Weights of a small transformer language model: RMSNorm before each block.
Each number is 500 + 50 x the weight over its row's rms, rounded and kept within 0 to 999. Layers, rows and columns count from 0. Numbers have three digits each. The size before them is the row's rms in percent of the matrix's.

# o: layer 8 attention output (transposed), 192x192, rms 0.0931, rows 87-95,118-152,160-184, columns 128-191
# v: layer 8 attention value, 96x192, rms 0.0721, rows 55-89, columns 128-191
# q: layer 8 attention query, 192x192, rms 0.0604, rows 128-191, columns 128-191
# k: layer 8 attention key, 96x192, rms 0.0626, rows 64-95, columns 128-191
o118 081:458512448503571613566525582509490551507489526454521553494492521537519584425433562520569609541451438476542500478520506531474582422445405445442402416562545455560595524539539511465522435475490604
v55 093:429493523416525455485458610494534506565502478465485450517501597558523414496466534430569491525570489505592568564445545495510535478508434582441409551507463465515481496495474510589533431445425517
o87 110:523515550527502498454476450482516554465449427485573526504489461483461440509502481532622482531452471674488529510503528550581477530528397446488583503498482493458575495471495440543514407418561495
o119 094:471430445488463535551516523484562473442533544484440501489515509508571563496543482500419496449582506472452498443511420433512454486450605429550488426478455565515413512488517534406392624543492571
v56 092:553490538601458576524510511467411426496517549553530524486566494465488552520500484465501559495471442503474548573586581524518505437451491515441514463547588582465478508507524522550528501520517504
o88 108:505483508580483496469519455482530446441456448465476413547461497536433536443466461523501515485477528438495515483533531569526565494473402481451403489546618451511502452539544518411448483502518498
o120 098:452492413498515527479433485506494514649513553490520480534424467514561408498518570483461441507617597563499492465432449469541548548605519520519554544477452568575418496446469469498446507549475482
v57 085:494488491588502505511572484523517503524401521542492386554510436521638459544416478519505610513445378535486541446551548550482508504493358509424479527467618533528510403444544455500470400504551537
o89 095:545468467500480427539518460456485523620388495493534475453588449481429486433545453565487599512569461573498477498422520487432472429455443523408522428502549496565581514455475546516476499396444436
o121 101:459458532505543556557489457481396454468613450419480501424412524524494486477550509588553411538499519342499478524461475488464517499498501465559498503555412515519509528507575573533515536480540553
v58 079:522525425460467566423475496526507440458515524484455488601505616489551473551523495453596523566490466468514451545471491647438497495474624455458549523617535495570574458611500496447471528468453518
o90 097:456568543492521440445466570434467481520539461446547423534471587436453449596512468446332578542468553429556411534415534529533493497466420511463565550459579521539469530555459478557426487509542524
o122 088:539414575534553511485516513533481508511554451509473463433516438475587461446447532531573449485472566551423559411577520417532551517552482508542419490532360519483494476420586456507569468552555492
v59 085:528430501500459554505479460508517483491488438547552459544503480521519539608592461451527391410568541530454581466485500508537475577349524554547518528581555484497507517514505511523476466582548596
o91 094:507515572530455490586447500496513502465595462526429505535603542456464483605470529479460484487495573510518518513560485555565536446498451575478506453565399660471475497582552542575543469474601489
o123 091:437501476561565358438549514535462515575437444464535523571462463517386442394467542571429491515458407408439424482509473470403489432571527448510516460379506489546506506420494444424475521454395540
v60 094:474463536490550455513474471508458523515416477562554485554500575451572502483545513556504433540472435520428524475459503434405483462476507522446465542509446443543569494509536372506560500443537494
o92 101:457515381540528544463482510459473462485573509451387562519525459472515548500593511466475489537500483492487472587491526441541459477513469574429510494541538501615626553536567588423521513433477560
o124 085:644494541380460486416592471508516504463524547487522473391485510561502408525415502510510479533441519471494533429525451582563555440508461397564517455488494489402439415463458497592482514576466483
v61 086:508571502475442497471549451516536531560545488546517637497544448542509411488522508574531523446458549436481547527521521503454508504462615507330420534544627563512561561432455424423525461484542502
o93 103:573457569513522438503524459473453533486476463465490479520569518552487493468547589411537515460463487516587534480435471614534516459449517528520510583556521415505501465402503420473577522565472526
o125 091:512464571512458581522475522410510447520475549411450421472438525493524545475487484540479396459442454540467453565543581458476496455562455407554440465526439437417478486591538589655467538484524572
v62 086:466549451550529507527575578526554517576531511487485579571520531494509567477431612495531501432490429475452501614491484497568512502525562556483573597456404484427585448497511453425491447488425489
o94 095:561485529549451485531485606461468549484479514491404509594541546488445469375523597645464471513571445386461556431491566529532470470489542496538451553480420483512503532454396409434478425467528494
o126 082:540450564502478547422532432467472478510533503498516406374549543469519492579523487415495510524475487594567389515504426516365495490494422475514459491486568529540481525491548572535579598429458507
v63 090:461578477547495516462487484464423457622535569524492433445484556528567569394571490492479522521481552459589534562364516485571613593529522516530530561482519521483519478513506546535439441486482471
o95 097:504610458451557510502506402522484517407574566503448483590499484499506526462528521509455463527532518334482491464491469556475503569509498508521560515582500555394496564447514486424492505477591520
o127 106:556441522487451541508608542520545515468473413574440554465561453567382427624506461514518517444473468575494510509585466458429412406448526470446522536519541481599522439507490510521551550528412510
q128 043:586427451446373556456599477499505464520401512531480467454532590541441510514381436504545513528487537575529455402484483503489449493555548595487526543459542471417520577550579448523459535533553451
q160 113:458471470476576525472496563551522520500475508475560459507546538484522511527467461582512566535526494540413462463538496610431451444478554452496542566420543507516555517547565556563532528378476466
k64 104:567415608399501509393542432493473428508461539379432531530484463437459510505541554550468482555541494600479488570480552541497467533479519566496456578434536511411528558583620488596496483482537516
q129 058:505463530554582505565507453571507557513517527468517601505528506488603516548520490407573527586494455549382446530459438495523559465477498442427456497512460545506474566561558495486514551445424493
q161 140:516531497540413505471431565442480549564528463439593537530551460615578539563528488546562532535429439519435516582499490448547548480490569464440382461493418404553541492524536606438467498462471545
k65 063:494450453546479470581583505560526520494535488556481483541507597565539577554435392475474566578471505411561530495441448513501516465478517471455560527514533543551464464546397561495496502461457425
q130 075:522443405536490604624439576511565528518448452467598535492525521577502512587453396446526482607569524529543476431553441512465590471586512454510509463463455461506457546544450451452551517550469433
q162 144:443421466539599514526426561471481519520469538484553499534474521502556509490448517464614444481602539425454382435549434539550507454555474480516554560478495510498501484549460530389509541426437476
k66 162:452499396552508342537517569469499528438478578453558485514568593559527562427521487531501477548541498445489547506521470508484503423527550468523585509506562510459477474462498539480435547437383525
q131 058:495427547520528462600454450546551528565476517454509546510441430559499568483496467491578543535501478506396468519455455457536534460441564461480452407447498550447515492546518538463560589448512489
q163 084:464496437506517481465465564489542637569486456502532538488537480578561572536455501530553559533477534538411391469533445434546485419451575431500442515488438504521479531563502592450469582401493447
k67 051:428488470504465406501517469445479389441482586486585420510496551464559523481562584473472490576552518575571470534491332490499548412526482558484568476518582531512434533472551434471442509469401486
q132 142:495486376576497543500462565492526478538465482560546462468572541568499516543442450395539614559461479488511438433517428483446471460497539575473477516483496506557497562504452458458517472486508388
q164 146:432485428555600499497445567462537610568475500521563475492505547493553525496478499430542527534532528426419362412536448555552459454515495475509536568475474511570462504532432495449464515394467434
k68 048:589499443555483527447519521521438546516531497481476526496571548596528502533488535471575434528541498644436450418594482495412468472460523598572481474476556372399466574573521510496487455462522449
q133 126:571483587440510565438588408503529500519517454455392515441425447414524537499525493529467530628541583609499476516501609504517514517481482433568485487515432503456431432493543466580508521589526580
q165 148:603551553411425562418552424486487425507534482508395456443491524451429501478499469494440591550442477563501523537505583428493484560483528525555450498513437495555480431512552501546553477637611461
k69 189:524443593446488620521556423560484445509557493492461565520422359424490483579482468507450472463478517622567540521420452497516531533460452542458409465474473538501470534518528475484552462534555504
q134 101:445469553489544440551522555503601435588545573555527624525553410501477476468438543509507558422534491447544645472450466512495459488534508544461541472445491476468501547471442506470545464560538532
q166 073:396548519418504477481500579461490499448467589535548620487549501510352531574519430526530461442483554537618441513449529538565428566562539564486442513438555468462569603464454539517625466553481575
k70 077:577532481520587531500413543473487483464495539487510452514485484454565476555443401388520452490500441596446464509473503419442513526432476565419397636561517514544435440527527501449447442436502460
q135 101:472524535505502493489571467547486518585380530446454537501450438540408538538603459412513560517550586490514495472485499499462437530495516554500444592511517500564550454452456601582433476559541597
q167 075:456496593489568491398553445497525588547535500440570566514444578460460516546527559460546430531529534495474525468464488487538492569495494471563568639533546618441453439511485488509527485526506485
k71 080:413602451577496553513440488514536367497460558513527485443458501450491456459504399413531496510532473479492572590529636521496396600496434558508561451554470462486573448493539460552419500520488523
q136 103:452567483425487404517524478462537612447453523571504473464475567501506411531444429537488444500576472439501554545509455530405421535490534473538496524604496454520570449464434542520475467521507453
q168 084:444505475430528407471431536506421485459490562551435590465536527447451509509550456563479543421474424465485508598478535424532408558507463562358454537493445404557508487478490533508428489458546467
k72 091:511505482517482512425412480436466429512521476504567571517460491523488567573539436516477436528621494579636487489477537405551452543592524497541468506589502486452587569622484485482485512510551480
q137 101:545458399462358464504492514520552566447448415589526485468594485525421484571519477429536548482468493489577487552550479453473501511533655562507498585499507470535469552420527531538480458548575528
q169 083:571529446513439451481507434407532421592510507464495501456521514432409493475552505492512430523455492515611448531517372495499489524522566562522336531492462458492474480435501595511464531446551439
k73 100:585519486488511382349531562532477369414526490440546487599466486446437551472567532509455494492456508602533548527573561544497431532506544547505478539478581521453430464548538485483506529573532587
q138 109:444513470449549477534461463538515438495441511605521515506538456473557529484427460398448500513502469511575553548465547526570489464377493564448482505403532475496594569503553486445549458466448506
q170 085:451667438471537549446470571509405517501427582494437519477497488438490496500461510484508482424483503494621497538475544445482577531511491579421486485451544478434506578459501473570552429369523549
k74 094:537529528386499448478502442434518498505464576530572515557543491457595488417550568484516467542541460512546498492505486567503516593521532579515514517501558496465501504445456422514595420376532436
q139 099:464497559410386432623530448501457593547500473416521463507491535543544501421486529574467482522495570496384471517377499469455530460550504542559549495535464470486534513461537530448412592504425528
q171 085:564495570539434390449599488595490498459389464436424404522492496556426493415511463407493564490447557542525491455459578475409462482528473482439453440451534499520517590517526581471450631509505651
k75 084:532429461446446433589515497534498448498524490514558462529500445445527501517513503508478573456477555441509503489503431508551480556465585571435443536420507461487458488410454490410412444485522536
q140 105:455580569554533391588434505434476403417514503481487502509495496600558503501474508499551477412490462341531445468546497565508407463569536484495552549439568489505494449497498582472488529483443535
q172 106:457414536594532596514463447511586476403572460420488467472406567505547519538458535474584472560459442441429566534462433538519502431509531469536518546467485479410529439545521481533453586606448556
k76 096:479454480548538504552412518491530575541491480372533598521448583615562568520502475564506458538585379443512588460529539520560461528535469438477513506496473504477458396538499570545522564589533482
q141 106:514503447548504539554476529548566482497470531473491494503555482548421498528504442422491516604521532569575469483562468530455369483539515515523358563490598473430558434520584428426585565571456533
q173 067:510439522536452489541636463469487382372559572514507507505479456548528422483465507532607537446560414484353454443541476473453452527476566422563489489418531480457476524563507524560487574564561457
k77 082:494512523472431549407524437499516494469599490400531506384436454397463488517613436433417527557483417430614437547565492558435442477539475488457578538505445453503429490452591509511507507558421536
q142 094:478411517500521492471477455488501496454523540465361542445444485459424516429432554493494448573565400528467529572537511515546495533472468489474451465439459517471387506598515526476430541481542468
q174 078:462534442499543456457477527589489531566538436485478562526480555436458496570458482548604512555448449522505403602458466485463584539502580521482445502541418487555544540503426437515473525495533439
k78 094:477507523407501533502403522486482565631546563549482486448439496424493496515447419457532570519463614492509427573525546566571472472457446563444477563426528548575397480572523470439464563449556472
q143 114:521557499590505494476380506546494518486572453527436507499500406551488510522437499446553510588385483530459418520524445337492608512486473524450446480525512527581469566472530487459571462426567481
q175 084:549407450435517481427524513445582522486476470521494469587508504580510490465486556477474543547409592388390579538516460456530503492474555512449537513420523556480476524546550469424506553428454554
k79 089:501485498451418465453559437470448451419485475578494580587500499472543508523500500493527548440459382456546594516458451482488458601437566512487486485544485562541486561461471476417514578499400466
q144 100:467517449501491549561443455518476413501480521415536489526457427536522531555574434540505400460536469595496467538439498520450524504522468563417485504371522552576457494506529515405422489378469518
q176 098:515490420487466402538474557548464518618445521438548476478585449547489588537549430592574451532428515499573458501449469476508488638577452470507432474501483506539544545427445468545344550427574539
k80 091:540486511501553529509514476535535511548508483484531461465475443496555509444409572458574504513502512476401438477470373498524494448532338493559388543442522489585463446441531587472519634427450508
q145 103:547496506634562542511454514438461552456527435421530484528499463536569524501478548522500526494482385517516532499535451409491501527532495480577478592504475474514505574538630511517480458528504599
q177 086:479514533591517399462465517524448542444511541475458422401507470459595529482553492483525513472411494504492478536547570490490516454546405573563510432620540479590588483470490487582462435502572489
k81 086:575461545441546464576466474529587449593512499504496476504396543529539511438497618523548473487461417406429573437484535473522554417493498492512498416608413554572449465509625509494547509488534450
q146 116:532500523472473497521450451600460565570526410546483527542427485532549482501492465397572489460560557496568526458573509506531599548572472620498482419478557615467450528530457534465570431469572397
q178 073:429409523438595535385436469528539410531456525480450466547483503523453531464449476473530500481475554517490589527403502421488555493475526608436517360440548591459478498548455587483529464441551435
k82 086:550495471504544498363421528471473440576612532508549517434492486494524593469484513463455528558503524489472515433570507481472565580474567511457519532512498467455485544425543438477565570457453370
q147 108:511465586520413581518545479596514490488523562509442517465494467404496518502423577433554559602443575501522422517412477488479585468521496560528460445405463466505467531515491410565449485522545594
q179 091:487471491485416443514495543576554563545403516449513524530511425485550447556483488505504535363519593520454519522431487518571461488506516487589445486381523502475526527469526568493465480442456478
k83 094:522492412460535536508468561601560630530515456493490456509581399458508512478530480488551640570419646497465551522475537457556504541611536393492481454413483580517555556408457409434552546456479536
q148 105:446433499510504494568507497461602536453509423478460540555502522527505554449520472517513474531532504484449514504457405461565523451494389513479503411536374550588430462616508640448498538478569504
q180 078:425564523565533344458556534481511470609539486439516512417487510499437503466571536506408499476535514535437475366516523495526493442491542479509534391563428481456524395610517601540496464467525452
k84 089:431553572490556553497402499481613524520598551458493518504496524466458572443459444548509558491503420483503451565526585440524564502511418523446522478556503436478513486414477551459436498542475489
q149 100:481489529602564467642458517587531533470513407480490526568508466540468519497430540467580483479505481574478453498502476444498421540483473498479487469541435438508510533404576558478625526541521485
q181 086:545561501450499427569525518456492570533427539520587503583486409494579530515421468583554504504532606442545548513498505441509468533531560383557418497531474469551525467428506473477473432581526443
k85 090:450425479456390482517504547546509582487489434541469521583436485577489474411570529501517448430458604612538521533580523479427478557383530509546510554486412485475493591494541563447605542467513529
q150 103:535501502494400522486532417477449434510523491523502537510444536449583507426574588499424531562531536474507488486545544559368446408572503476484508537461546440528539575595574526503502529523398455
q182 080:585543598490379614490599442463489555450494521544468458515542490516452575502503571450480425428489463514481468478566527461486376492404523489518466527594534555393565501509547492497600465578474604
k86 081:443442602550564463461505460411566511477453460466510554466472547469541498472472466525474585475508446487453421451547551554483553385479539454592512504512460434449536494484534523528516449500551427
q151 113:558482508442504400506520482506413614469465543455527444454452504567562393398615647517431471510452526410477529496564461473521470527538483461571490506468488603520539534542459545452518486499496566
q183 092:528555422421518396587502478589358540554524475500555491600536398590532462494481437632441489524518575463552391506492496494490481502514525457586490564490420480539609500484515498513565581470514429
k87 094:507625529454440495558542559530486481640493514520537547488529495507461460482494510496531533603522536542471505544501504433518542575546496562546529471483540495558557477446493512474513490397465537
q152 096:437460497438534484467474514437509516568486454579526513555548425490566481568510518415541565537567397511483503495507480545506432467416449499455512526528459562551532509431510453563474436531443450
q184 100:431495515466517613431543467401469451466535478519486519544524548506500412535452460447450489445480413468465538501478515481484462511530483485410577471588508518508484444551516487550493500555422521
k88 093:432551539559425508418463464460579495487519433536436514538474476469513527506534528536470428444530467542457593486505526510509480578596441487527580455491516523569481534521501448445482528524473485
q153 102:489521528548476569529449513513434582554425511477576498425568433532447543428483447502561520543562513499446483465582549476496563441473535506497483520508431538464535573550475623523579460543509513
q185 085:511569578491422492533573531461497552403456482467473513533489467472478595488527439505537479459525591482447473508472495555513496474456436538453517450506454577384438555576429541525530519469525530
k89 096:478479550490439551569495556527510462558523478455534531490618391567482450550436499543512454567471531535439433522525538407393508444462486381436475361470390412499448471493517545406447506523527499
q154 107:505494494382573576487533480545492535580518493530531468600473488502489517540548511510484522488559560476512508475534440528478475462490470487504506582364414529565499519475447411506505492493538428
q186 095:525355468499487540434512508601475440449443556533414485520505452560475501505490458474618503485474556508486606461450494448475554525505541511425481428434560512445411558571460515474514565468498498
k90 084:480532502444372612467525485574494465489475544365560462500470454550448476541520594503510606455447498432419558506474411488620478491474540446533486500387457533451427546519564516513531529443474417
q155 105:501500445426407508493564469598583458553460554509542494619457501526501534568427428559430504499447504474532493458521452498448514496526599546539523514440430539499409497511465532485420492445422457
q187 102:457554425409516581501493527554494462449489491637499447567533530536498378539446399462445589410527452567575452615494552511500554494560514574452504545506530475626550571438468433490566437484454500
k91 100:418552450475517553431505504624526470505456536595519493526547541469393426603471448453510564486611508465528538529512529489495512552456516494441539534466559495593488548465462436443580432471505398
q156 100:497539514418526517527522504564540570435494484501548483478509520456641448475476608570508606540572484554446568473488477467535577473589486454524575452478410523536444486463433412549494473500479539
q188 090:515512463477548429450486507496442530520541427575601468529550542413568401496512499481447508548519455457472509436505470522491508504572507489453596360549451595558442598462435466567487469454452474
k92 085:452508457496523523503464488504530469428494549486516576433497547520567435589463512501515530612530436457517442467514384459479539507585492542527627496543499574647555486434453372474534470492444477
q157 100:484472607514466550482511443454557572495495471622590464532518457552481465522447539421521532577427547466433495479495540521532555501420506471526478596488519503454587520486479420464518459571392491
q189 078:413414534561512511524462566443500459503427529442430525543520565455552511457530540446485491480442444467515553510428526611499606454430512499450492403509567443464555421571573593543481506449412475
k93 085:492469537579509590479487471453602417486567527488657496524491571499565500589501536446452535566542522466560379440520431505496513478484510471437473503464521538537486449440416553505515434520439481
q158 111:411494548534516492530484471519429543490484507497495462545562476548490477508543506474599456434556421459404456537491574505591438394511336473389496453462565491582487379376497438452448529482416477
q190 084:557543492542479411501588492511401495389541519496436551579527457551439492613548511551521415482501401495505523614496533442444427408420455500443541513531472512523469554461493508462428570425570491
k94 089:384500459596557384466443482560571543491407417435516581540572427449477526441533467527501521409513454542562538554530463493501541487541503510500481537462520554554378497493525496463485421480486456
q159 101:569502574448543486522485506494554581581414488516508557468471419493614581514408497564570563468549505458531526506504478530509550523482493501517457448442418546497491532510533549517603471484461558
q191 082:456489529459564594574541518575481506624459496469492521509487458509467589494402459432564584444495502465408479446510456427518528480440510519550471575483544457456520547474554493455580453490492460
k95 094:450449506481485476485518527484486558584377444532482533454481522499529459538443477457610528388600607478525506545525534532512535539420516557553495470469425538533542495420462524441558487539443490
v64 105:524516542519488494487520509583526506556498567458536486625424501419464533497493561523463429420440485521479495439406515516463552521533471449507594544571544358496544479539466452509468515439462551
o128 080:522460579583490447539413557541492453464536494571549487541459510575490505472478606508526521465406486422504622533428501553530580560410534504543576481511473475577414511519562443570445535457452560
o160 118:408453424432536589451487527411527492515542492497461473592424501543468500514529479593418443434562461509499514584486474432575489487542433502449501561475392517434452505506449550442434435491433466
v65 099:549429544469462480535466455411496462336469505421424490473428495605490433496555507548422505382465535461479542464545606478378498486511492562482482555555519569467494499505469557540501589446496619
o129 078:487593458602502562522480551470393425522538540535522525469505495442597426408525497502512456554456603610545496501484520531521460548524406579598522464453550491492481445443444486455539463461515511
o161 114:537431528541495506518467439488535532542462485409403447503404541598524505555496470551506509451634434644586518515493449529485473487492523439438499536560564524409499608574522602476518569508416502
v66 097:486571551528489513543515527475487498482487450384522548441484545517439512523413449457450457429507448462540458493359531477465428593522459548578542561515509500515489438507572457473544567488524518
o130 092:460562482525553367470503497517561496487455482438418546517477465458513473443548481631474444617484530364451419535523476542505491515532485425539514507526530515454483473519423506525429523519526517
o162 112:420450544487530576399507498550488429532541489534565444533484526581414610573463463445464432452509473482538596521507535451578555564555484489464589473521381559498523482458520530489568483550519472
v67 107:511465472450425560509503492457419507529501530529533451475542471525488436477614455581465436448568449469455490473542560448505447526532510478466530555493525572437540502565530556443486495398527479
o131 090:426480480466528412585498426511565450429508610435519505459457540428514524423460539467525456491518535496472535521453516503534480488455507470541427440406483554479514455535584518521488505456389583
o163 125:506504490430473561488492401506454528520444492494456484578515510462629454516515427531429587503488514443556552550476489579540539503571468552476537545411535458564534523374522459494553515531419452
v68 096:449482535541415551514598428530427497448436508413446477534535435568505445537589492513523545482496453387524485519475457422463474420542527468525442553502553542522545634522422505526441518467486533
o132 087:536468466481490407597445503516541500524548535438502507551497461528481601543559443459495518503477441478541532462553485464527457599503496499484457522520509516544523504461542531454584491620547395
o164 116:519489463571479564455471404461497495474504452482496436507463578524522396518493563484442561517494552423476544513493488519497522433447470524496467572446484496440496517587487514488451503490457531
v69 105:626480575569449478524541430524349557453570564481514476542459499519505481436602600508389486536524546527478532468514547488556541502560455482606568496515441485568483515591523442489500533471407449
o133 086:498476502490450496470467527442429502537559488535590475405545523543410472455575480592501508519557481627434502566479527519602568537538478482532431487528460513454428526491521577525518527507447533
o165 118:545452496520456565496472449464547446379468520489498413546455525520556545508454591446529472509430484273484567443510513399457478490543498418444486501422544541479435518503496505456384553466515547
v70 099:544510511587525529479541531477594555466558408435553544460513599421477567507547575449503509474473542570517463530480419547466475531398496443522535444564530564576444497461473485479435412459476502
o134 079:521582559374483536433471527435474495453427549494502514518505441550457516581539455589484451473520484598433406494571516428460531490403557495494540468459500474438575508543533481500592528473517506
o166 110:443497443615542426427510445492504459457536469548536506495473529552417502517583511572489488481451441457509455515580498552465453437511429473370502453540514440571475467501517510479401496558473520
v71 098:532530503512535454533442472501458515458535470554554412463549488451508526418452461499519594517592453498533489542558579435518503560512495494412477604562493521551460517486493494428468485562374431
o135 089:514483452488479486445539439556451473512566494529424510434486491487544550485507538463494438572438541562469533427544393564407521463377484490504497526515470545587446502601512412551452443499547433
o167 115:495626568532507574505530528488528504462463536489496426548475503497506460444459493444586515450549442309545489509497501390504506560658569509484462458537552489480506497417456547457515512476466540
v72 105:473547449534518477455452557582492565495409497526560487464430598529560519475524550480508466469474498554439455511419598431588501537520473595433499481457546535486523545608461519525605429493549500
o136 091:564518492440483524520434445495394457572504479580498533532484458495507452442513468411443509525435434576510464548533505428491527466536598533507498486613503502534508498550450527545451526493414471
o168 121:380591559536489443461503458541501447393444499499541498503499531538448602512548479474443495467564588480507580454460589487476523461511457531425590508514480532439519516420490520444605407494554476
v73 096:484440520501533419514496460450431430475482470591471560573437511548535424516538505475429449492531539594409576584387487494558452414443472443478435451463484471536487531424474433422462399466563448
o137 089:469551497423479505458506614486507561511483537578472405578531533402445540529433476460593585518401479639500500397552532506482531474495555492467493502576554462446470474559465465515463522536554461
o169 115:593466530478463478577512482570529508445563438489570532554456436637571454422534519490501481519576512382463516552512455452526470500503576460585476544473417551507530600495533476452530556488426551
v74 112:605491441575396535536463601526528485594526529581525535520529495517544473477541498451411489434558552518516499455530461555484467436495530504547551479539464551461579450566437424507511500410565583
o138 088:488472415484519473477471497424563487523375434451549449532541499512617494470481461647487488527465476480573554545406396538515452486563567469573482478464569488578502570425488509512559513522510494
o170 131:509428518445389535557591473553538536470543530474475482545506572540503569441506497440455548455531576466519506413508561525470465448503415437479576559488385508390541480587630527428544464592367548
v75 095:569518490423459437486450489452577533527449609499490505526538456595500498499420539490474514562488526540469527385501561575550500536464580490474519573514666541510451519503520458459392403492461461
o139 076:475489440483429455503571482549436471495563468585481465448502552383488483465556552513506432485475397598480587511519556460450517439488529557559514516461510437415477500540481524519516527554526524
o171 112:479563545490537532512443551363531519436461505458464460560540489534505444540501434490499613531602483578513481447457376462534456581562578464526586519527520475499489518467552513495508526466412541
v76 093:453431523471483477513492504505562565469502472632591416427475492458490539482566417539477523506590522496488537625568541467558503456422419462505513594485469463440513472354516486560467482630559553
o140 084:527504515547550536475490547504506524481514432544549578381479391578541411450455564403551488602514543442423585429507532480455507519448486504489437474472507471560503622534517503521481469537453463
o172 105:559453482478423638556529478559500521442513447543519440554551487487549546520520434554622542456553477646508476503485577438556521403507475455540435541571426428525527489503550515410503527555488472
v77 104:571480455548524444515481459444461456573594519503465481554508546549549559428587476524496537494540514508401520546487477481538596583487512589540540500522474565472440508647512529503357461502514509
o141 085:532520496466492491450474546451480529537462577487569512540568489508525493511452483588491462466462499575593500496469501441528516464452522511492487454437469498425466497501478511472469484487463434
o173 123:497462523476532471565467478449529429413560518394546460479408592391579520454515501574544465566536433524509461524389480522483495528536502545511536493560480451487470444562538529501530576493550520
v78 098:556531488480506457505426604510547542537542388488518494478526541509466563537496581466469560562561507635520548502470449506548511407499556509555537458478486414489522470414583608516509516438516607
o142 092:411503504553485569487565548473472461463537519450515557450486558447479501482458520562484540464432509603479517504507497435452462536523493461430595516498495467457525462456498532470522536451461531
o174 107:565456530483553487465559462430546535416481460589430478495539412520429511491512546581563467538530460535412575501475555476493495500452528556516505411502521526425508545512539515524509519460511521
v79 102:558502523553499511526499413484562536479444461452475538487574488508547489514384512513544581477501506530443520557527429439473378504469487599419462528525529574525465472469514484517390483516513383
o143 106:510522408548479499503491545448466563493493496549478491487534536508478480557512475382550530515473549579515500428500563502571497488434509553505443520481541481463590578496479518509549424560600458
o175 094:516447577552514510507584544528493413551448515518489426513512438526397486569476564490504549428562510564538523500587417451484524503550485498443579459574519494476375428468470497398505490466457469
v80 102:582505523559411522486598441619473517529500472540473593616546592538518426520488444556477537511447540449529435488510525465479561462463509547552529544484535539572490538474476521526506518451533439
o144 084:420558489503427502599496473441606542510454601434494602553371521557489508524540554492410503473560522408453477437575451524536498488507431572469463527442519500492547480521519454443484462547491490
o176 119:516415500521371450463521400540499458466473512537473476538474468448541578554510478529405467507450558620509459465359483504462477512466603386439527477469469530568488564501502507517477588521513499
v81 100:494565517508584427461525466571431410548418528480531501608580523474548522476411501525494439486528522461460493456515441415450682538492477547548410469401406485505530460486482488505556511503509518
o145 089:563486531419519510476430488454511484544595471529427429485427542493412550516507489526469541468465519585581444509536555523634460489402554534502559504572550563585547463494510554502474577568562478
o177 118:474427470546512432504489491548462515449452544455510582502531436471554588544523546518638529502490477414469521494438525428512558585472516431503415507440523500449541583501576493518530539374544487
v82 106:637490576478512516444519497563414501595529590470481405494466514500472525384492517460457383539505606426511502557442532464542547551413519412478564535446509482506493508498500491448540537459469520
o146 081:480466565492472475556520488569478537601457468405515560428447508459484510613557409554417482478532544453481489469461534547464459464583437471447449491594517525510579525495539539521467508516408462
o178 116:458506472511587495525488503438477572453535472451538486516461515543567487478492476520573451533557462398472462503489499512630454580524540404648479506456413576461473486454468524453461577513519593
v83 109:425431486525445526533402459537474498563458557536554542500558492511524530604571452491597542534490602441538542518398492535530493548371514474500511528465443529559600471494528497467466505542518476
o147 096:508476551540451501524533543450521456581527377497533505509523520467545502462501545397465482494505472615573474468602503462444447533531554556530368575497574480467453498537453450463564515534505535
o179 119:478557441437476548499451508461455523474578523549556552539572596512513418490487445422386466547566440427536357508397524542514471509498408535495483478491536443572602465496547519509463468572393548
v84 101:548544446467421425592467498430567552550578426489586493426525539538559518516529559473519541544547575491483547552451594494559512481523424526501494507498439456472454527497542422459444446511435483
o148 091:424592539510501437468560552570496513545523501511411538516445470444487511534458452475532576522544510422524464430506480481506469483497534470462511569490522476587522524490549519431432464391598548
o180 113:563526478456524537502412503421514532496528535520487429540544470497607530484502492554514490528491419263495488473528510478436495513565457505586538500529511462516498533536491498545492558569475371
v85 102:504440388512565507449554515437456579547552469517553445536435439585586479543507464456525421592449505536444491518541483565558431543517460513560533531459444572465488557548412537503549531494537496
o149 084:495534522439431570419493406447480489494529504492492469467464539452552467486487514394522477448537515403548454528350449436444487460434497473556514493536500491579478510533525534476455526449490547
o181 113:561452472529505535525545471524518507531556492477442506527517465510490533427557512546395487579499512511477487458566506518546599549535528614445451490508449528577483445541425464509524579521463385
v86 111:443477507484452508505531477512623556501440468499442575579557502551503572639581419436540512601452525553550510460482422532466375496536484504533547600554491441512510476434542512536532537538494444
o150 093:502470520513548511555526555427416538538510555518532559523541489479487511436453515507402544516420457416510504538464531491568531493487532465497490453471509525423479478549520506459407519434466496
o182 120:552556527440432466557572512509539462475486454593487513506517484468344486570521514443485534501443464569504510549559501517450488467442438516379477502400520476580494534500512546476528518535464502
v87 110:492466456497557496550557503527583382498486539466545586576592540557453481561528442464506502528446475516442414492546522428420421509572416489532421560506506488495571595618583496555546607509447566
o151 082:460561450496491517533572550431527503498533523473486397529449595491618512494561443597469531541563432503572507468418498520495461460519519482494480507392444443436502512441553528516593471500415547
o183 116:569467504516447526480455509488474376483582556546488493517497535566398593506435535418497508470450487467475521587419502471473504543460546554436500536430579540583520562570519573461490559462572467
v88 105:500509575503528526477492467532441521561499616540498509505516484459469560521501467555468613499429444427532583472454498442428484462587555536522457546455544501459438533506503463502473505561474551
o152 084:508533548514447548487543489425465428461569432502522468524511428416521426428418479550515483423549419402515562553499467456432425468535497433502508466470479484636585494498541469504519515464469519
o184 117:507492450505598533502421473514528547443444487514449602490483555474583535465489532433593487556458488521501524519512432490615533494548575575487398550513544568532479425490519488463524459461514439
v89 094:486537417484574517619498552532550517470486464548432570501502561442532432483532574539542527487574510508440556545496501477519552411577516522558581464464458400428520515389458400456535607460522494